Weights of a small transformer language model: width 256, MLP 704 SwiGLU.
Each number is 500 + 50 x the weight over its row's rms, rounded and kept within 0 to 999. Layers, rows and columns count from 0. Numbers have three digits each. The size before them is the row's rms in percent of the matrix's.

# v: layer 11 attention value, 256x256, rms 0.14, rows 54-63, columns 128-191
# o: layer 11 attention output (transposed), 256x256, rms 0.135, rows 54-63, columns 128-191
# q: layer 11 attention query, 256x256, rms 0.097, rows 64-100, columns 128-191
# k: layer 11 attention key, 256x256, rms 0.0987, rows 64-99, columns 128-191
v54 087:502508550471526490627472461515531526520512475518546400570521441424440446476485529531467592503554566529527514593518526572494544434531431484506437484470489492626538445545475515510501512431620473
o54 087:505483441495506290553479502505537457503446557567532479465569470530530500477699505533524476547518521474556463589474530541491592513421533494532475391517512575554522419507556554496532561445529385
v55 076:485553444534556465564518514453476556490615485541447475459483534446532424510537561550501550484520544421506538577423457476501459477515514556501504492460517485470512438461599472472503320558491466
o55 081:473493597531510571463478568463483515542428447504513507489471489542497516450173474434500530541516453506480495451520487534580527520505529556532489585524503486523491474526594529391463533588557438
v56 070:400529476497474507568578437462462576487511594610443449483450513486572492428527496523462512517506528494470457580544539472554470512534529527506456529569508455480506507483454472596516507531530539
o56 075:507367609459539565521470582431462540532474506570475492433543515554482585513341481461522483551547502422467562448512460502648512499531510582482469597425498501498496559430530521484546402497509481
v57 082:408506451459489556498626487493491569501544547495472487565558506510486506512520574466625439462475559459434563526467457539387579445539596458459526471501532567519454576507472463487586399531484524
o57 084:507504595485568546351458563532479452472478512513630458440477454561524537550372381477420569515552462494443444443408472539523581553446514498539464496432522539463482501515603530507508480542468475
v58 079:504573527531501428440517551476474492593432498475541490523508430478458567479525439400500574511418513519451613514564520443447514565425530461577424519551463531469577420453475470432537514528401537
o58 080:611461345612495495473455457450495507406609411482343526512562478413564455470441449502461496527499468475532431538479457549556420560485535521485575418539479568515573471489499529496482526576472491
v59 087:489568501528479483582432528496596498547537532400551428533569450471417511473509513566443530463457634473525521517437499411392442468440463538468504434480466540591593502489389523495513484479487475
o59 087:578553415523445442452493468490560519419496495449407525517552405462528473454529538507538524490525574472466488601475553517480551448458506491533554404506417609526495514631512518444469586424584385
v60 079:422466526535492515557529453466490499507392491540536517495493456528387541518470471422497426460517548523469459538537522495451451506546524430532580619533598437543562474513508437457535521430478510
o60 080:527420389495573494500456520561510532476529585503416501476535551499524457479679431485525469518529386518501525623556526572503593525482588506543381423496528527481513466503539545502450494367408541
v61 084:447407459516520580484427504502453395516376534486560439519424546478523604545488549512517458510531638496530417489465522505537469514506570534457558539514498520578485541545542418454541525415504480
o61 084:399502552451450490535492486556503589482508525535506431546502531497466416489594487484566498476546489544579558609493551511429537385443495517477421378451531489514522474577502472514455562281473494
v62 074:491490506467508485488584451545461565471463648559407489520493474524596524559513507612551453506398491535409476564559527540464479426565478586357535536565429522477379512466484501594508566552566445
o62 077:458460518421534480499457536480491445605487489531584562383520484493470624516587503506442582527547488513455523453503527470548539567440540441481469499420414420470480581430400505530490489780508548
v63 080:482559497524502535515525538418521535507593494404546523476536439449474528442504456440415507523448481488410486431465439408459424506435437506638482528536524543503583467467439544467453442498474524
o63 080:589508412532508543499588421567526511420543503487432569505507474529584465504488459516509454438444453439524510557533472505456468465567482500452577509459482549484471525506527465522458515419429559
q64 100:502466562463509513430441636480547569487494460491511533470448485492575542490515519492548508525545516532533538546448474527515494499521406517502461595564490634538374528527555591502549535432584600
k64 105:547450569469503491502507592502489492513507482500576517494438432512418545563553425420590423528492471542496422494527526516534526554478417513445435606532469478495398434521515467460501521383476586
q65 102:566458519501519587490516497444549495483515467514411489506481409501492553603511466622551488437505542497450494562504457536493527534481434591444549612521546464446419458492471512464477528536557522
k65 106:512436543518444511527486534473531541528443451428493431569502458509430480523485554497521487440571529494480503539497498522495459565576441540560555547485510411507446503445540417421446454545567527
q66 102:461478574485497543580522470496568460526525534535457472492538538513505499496535499586461545382546363453478455539479458555519481536576510497424441549535480575592511541461650403509570522481529452
k66 103:459463571468521577458567490464505510433409556515469469395467513446474538455526546490523473485475446498460497458479510485411455519525562531451402506504503492576467465507537526492477483532423527
q67 107:526477533537482522411455506593437455471494482542462535511523498472459502500492531374504416569542499465557489537539505530502577464442458527591412498496481592470531427519450539502557469555428505
k67 107:507546483521549388462461556480539505464478513536514573425568470445531610488484563488439466466563487546468461518441513444462640467438452571614398470523512487563474518598471529523596479461573535
q68 105:531570451494449450505443512557529526489536453472504528566462512468544455515449496574548499493438429514512571570549442578481545479608500397483439540470438436502536457605467510485405481502507474
k68 107:453584536409408509469462455502445570501555528455464396620507567480540447458449472604480484506432485469597527519465450483384561528596521477456446560456572474508523454473498566519444501492579534
q69 104:481429510397560427515483386563410448588530463500550525556453374591489465480501492463494480580483532471444583494516507533582431532399559521525404532506455487593388455542516476476521592435501499
k69 108:496463535460525436414429429587461450576565491528537513517446442617539527531463459380453562516576471550519496500476528428491478557461556485533343426491435525577457470563504496534446531459382505
q70 105:421467568509532517401534426478492546460536495466499470507479505418529507510479446563421540487521420393520418653472552517549537476463475536508434465431389533470404487492490532454512491500564547
k70 102:532515517544521431421575470549487499436436492514520487512478514438485519538439498529555475474556487443484425612507485456557379488492360552480475422566445438476449504455500425407544444544566551
q71 103:465519506465453509527513399601415558493481523388494508540494500521450593460487528561558443529465509415471481493472520487547461482593456479462497520499451531592468513493428517487566460438538480
k71 102:470536553454506576481528476473480626531369553489479462510486449510458452487374555456475531553467465504456460632539505474398477483545540513483490480545458468559485503475478528530506445446548511
q72 102:509553523599446545480508529433465558496482555510559438637491499487449447538536534527511384457443483508468475513508508474479522533490406549540570438569511489463472487510430478558530542537531576
k72 099:366516490491471569479445518385449539504507416496497498615463534536470483526529547501489538470460476530503419521528510499466470468582489492467524549613529482498514459556483406496472540460564603
q73 110:491606518532470568462546342513490510504452562556521470506520419472517470532509572558492478487478580569487448540502489516462375472480396500455532448558494503561555535578457391520456498448537470
k73 108:483627535534491545466552356473439491420501508534541426549481532380509432475516505515526543517559485523525451641567538601457471499489442533553436475571515502481469533591495485552475540471542522
q74 097:291567502464517539518407512510506529531529521470473467461464453574544472458521501568440511479502449457545523468553535415448488480567494449450426613450519492491446460488517523540439536552504467
k74 100:441515530445495592533436472542550566512468434478476478491457532513486551449529463584449531539515383485484543409497427385462488554522436451484378530493517501502530474462551533553459503494442591
q75 098:563456527377483456457459529407540507490536576473506539494438462577550496539464502456525536553466509502385518510463495518596592539513447552547478557454433479467508485506519569470510523485463501
k75 100:573548514369576561535481477480527423552506562471502549445473450476459551463440527422499524554519542577441481534474586455478474551521520539511493488474487409616524500467470458431541501465515485
q76 099:485521473467562412539513567520476437524565504467517481453469555450503485483505528490592559512555433580430490523447585553506439519527588533574500484431489513479457456532472489528500512510478417
k76 099:540490536465571470469493570473362514469608558514516530508476646483429565528459531400510505537525435456474515496517570527529503535418531502621453443504455545478470568473365577451543498517527451
q77 119:476459472474383528570435568478540555600515468531398555529474450475565509514549389488537469493497507497448499464512548496533486460554441491459475484530470449439496481418505471482561534490515434
k77 116:455356488457441512555567484497596539610506517475475501518482487471493494405546489544621517410469520464526527454500514426439524435520509439431446463553487474567494565429462543476523533530448457
q78 109:476549490578461555526602525420497487409416549514477520564575426422509464475494497491493493470552502516520473495442445443540399498575453506588513609507410434628631555387491524487462524477576568
k78 107:511567460416457564561469484421530533490445569490424486504533491401578472480595555488454474492449559494497539572503542442478477458516486530530494580521482454552578512544532511536503509508586594
q79 104:472531488473419470525465461452518503448476444482500469545459581514498520532503572489444578405424460505465467479527461482520508500545431479601459484488448442492496494514478504511493473502447552
k79 105:434563603448444595477496412560514549425521498479578447427461480510519526462456545553525504406540536513457500519478487389428526504580461539498389549455511513496514515510460559530521522485531517
q80 099:467545593520545493482570493395451562482531490510495507529503453477521512455513516394474508436462539489459521521507603453476602353577483497530537525441478426526460575457486456499523505472550483
k80 103:488537581447482500493545450471509537457393434456485552558469489568415467551542574493506539489520452479452508538568513533468561370536392478532469548572497501524433497501559524396585495491510441
q81 105:534479408432436582571490514505478454481597529491505493528603457541506598553484430448443492479425507504518501503513592543399582531449477491509563473540419505414482591524415530533593465448489512
k81 102:467538424486418571514506487496505505470524519526560447517584600518496571508544598461484548430511449502459491455500534477503463573609530410507463509433430390459481578410427493572504515454427492
q82 108:429494522567533450397527578494506443533453533467545456544467543533448539512537500504408385520556542451480466476539499395543510480435499549567466432539439503479471459509542488517530543515537471
k82 107:446532453555554501369454512491496499500580485535476497520403525565505515526570494553422446449478522503392454520518432471543454452413448518456517565603552480451480435511548492494525583486556548
q83 097:554513492561483547496559554498572422469500429465575484439571470436507508504488464505525557554480488515583535475574536501422451405434417460478483487492499518583595457489502508518508556444449542
k83 100:463511448526465525495509538452533499490550531509526425504513562487558511476504406528536440625476485518589477466471471513517392477516482486447571507443557546418586468501513537527577479446569552
q84 103:482531440515515453563462596385439477481479492478541528513473476574473509558488506509447482481451536428494474477404489421431512476453458522530589435477534400507477468407458410561549438488440553
k84 101:570505453506515538401497508456508470505508551495495523439496578534451445514557477484512554487432537478504470448389468419460408429584521426569522495469516448485506466491533479536503509502593566
q85 106:530457545423516523586477532519530522559474523514507474409510521455409475446489580529561568471512523533513514425529426407551459576471463515495384480573490595604433479427479487547495475527444500
k85 104:525458604449616498582478492599500482431561515517507524418498459525493452493479526528522546532520556474524523427440476471430517535522532505423385525493619567553503497425560516569508566463504448
q86 093:520520502446515452547529512449533479524538528497517579530571500532388564452436486417522446455517447491426534476482446489495583524532513519617526495542518489574572495487555479406494393375524536
k86 097:569409488582472465497563448496531510479479633535500504503503514503529552459401546451466461477432550453409553529479518509482513422567557485556550462501493552594471479450512510489556414500582463
q87 104:445518461469453549568433541507533543432464468486443539496462460489399558579446455521431409564562526366464595528453540488514485582520461485476470512594453473490468502551493476572514481502519516
k87 104:485505484435462587498488510650475462552506478453471407487548482454517495524412488531434518454515563428498576514414415489574433498604442494555425494482573465549430531468474557464510406515468489
q88 103:504448518390526468564507488576563517552458438520516534584436590577473542560523401492529631509529453422484444522476556564522656600476614557486455470410441546466497596515490444464498516438508460
k88 102:483537530481508433456515501524400341543558457492562536418525564574469494496528516480525549372578522507454528489531511573456554550514527499443480459418531482445499549392482481411403509498434458
q89 102:498541502530493482549539434465444426466549573535495483451556447488553399537544479501553446486557408445512406476442490502428461495445520527431520433502518485554492476438425445574490521558520562
k89 103:492483392465514419532488505425440409511424469524462535512569551547528466564598565465503501545547475471484449564452511534522472515495574536517524414572480504484566528541509438488531451538537532
q90 096:584510496539518543621472524554515456459582599482490433572540463520427542435501449505557403562480462456464457507439594437469471611483456469408497478442549478526368459446599528550523594421471488
k90 093:475405443587472507506608575524493572466507517450447402559527535527452482456530446474404496561419405473584482485545490487437442496453511531453463446483484502529495529455520552489562410514517441
q91 101:488389527515408554583533568552527580540474483451488520468491467527530468534520504547599534524443520461506515564533449503466447418572546501471518473503510547501417579497450496500533476484488593
k91 100:487438504487464487561469572543502549552459471496508521474528507574482489503487575549581495419487526494476528490512489552393480496517392492514568534431524511503419487439469513424501431487420511
q92 109:470597488545494531415489469469457434485503578550488447512473497511531547536517454453436458550561523430488505512444459518452540578589516485450520520631478529544457457488509414472520548375496559
k92 106:450466443557506519415514412563393538503497559528457350493523474589495506479620537437425499511424549402462475509475465549461497557446573526431502438509447531647422436551447544481526385474485490
q93 105:522514511482533485533540449512449465588590555419513465430468599593540486424484559512480576462497502413490570498469501499471397632464561462424521389455528526539496519523517470540439409512497544
k93 106:455541468535493564370544431497527441528511413555597576483486501537520372470505529390500490507534432487483519494529533558513469537495577461472499578520365546497535544462498423412472500558499546
q94 098:540460578439557475528464477537544543542458435467471524500558515485406537541502542519502607447466452578470465583448496531633508466478396487513482538482573488443496545509490514390486506527561453
k94 097:527464590454490546512467531531559442440415549451511539403468488482429617523379434524551603507500576526461575530499609461535563567551448498632411513490537457515514496506446604494429537547487477
q95 097:466519429609489519542500607533555449465486430444489497448573476537507463475517475513470489541510443492618461443562478501474580449414499467510434425462570467524591435443621473570476428582516538
k95 100:448538368534519447446464626521564435536485445512530576432541568544548517511568471524492464493474433544565579382459499583469493506545580399488516526529562496382598423478599514518476529523579545
q96 110:538495451513540483517520449408483427517564464598515596477449440543619482494489506507436496533458456448479533518643564548474369456469607512558528479428511491539470535475460540520555523502474587
k96 112:596486445463469523484402414513455340528484530510507481415514509616515454463444523493443501446565521486503516566534521491465418435426532491598432475402486449455464447493531549494544501509471600
q97 098:463467527529484431397533478597464531565445548528485537491486381550437547537466473527590453598558614480474582506404420536514521443511486435484436555514587491553524416445391527379452429448505512
k97 099:502429534526526465478501503532481560593495495524510498565483484480530522422487467483470531531502597532505592572442477501470525523516541533497458562567475491556575474478436595512442447521612454
q98 102:537482481551466436477439598510497455536488555464441546413511374597456566430482480542502542467489596543515537551455513601510519573462504480474506478472513485514524478521512516522533563468489509
k98 106:528544447533503395536435462557524493637455487441541581390468489543473469446511457386472488503549523493479554531501541674533512567477505489484465494532471418437499483487497519470532508550509520
q99 100:554569465568493520462495475501552445460548496448469544491534464488518435511522492467414450510525552456523483496487527629523494496450499488550445456520490564517577480477491442618484511476548465
k99 101:489511396542477465370521484498488487474482435545522510452493513533519367547548469468499494508596481520590441496530615605589504526525456500498498435546471506411546460498502535475508473498546453
q100 101:630485450556497478511517611442460494545525478391451528539520478531400455557490531409472487491510528569483511463433518465497477442445429554618496435572516533471488586554502476412511520531498450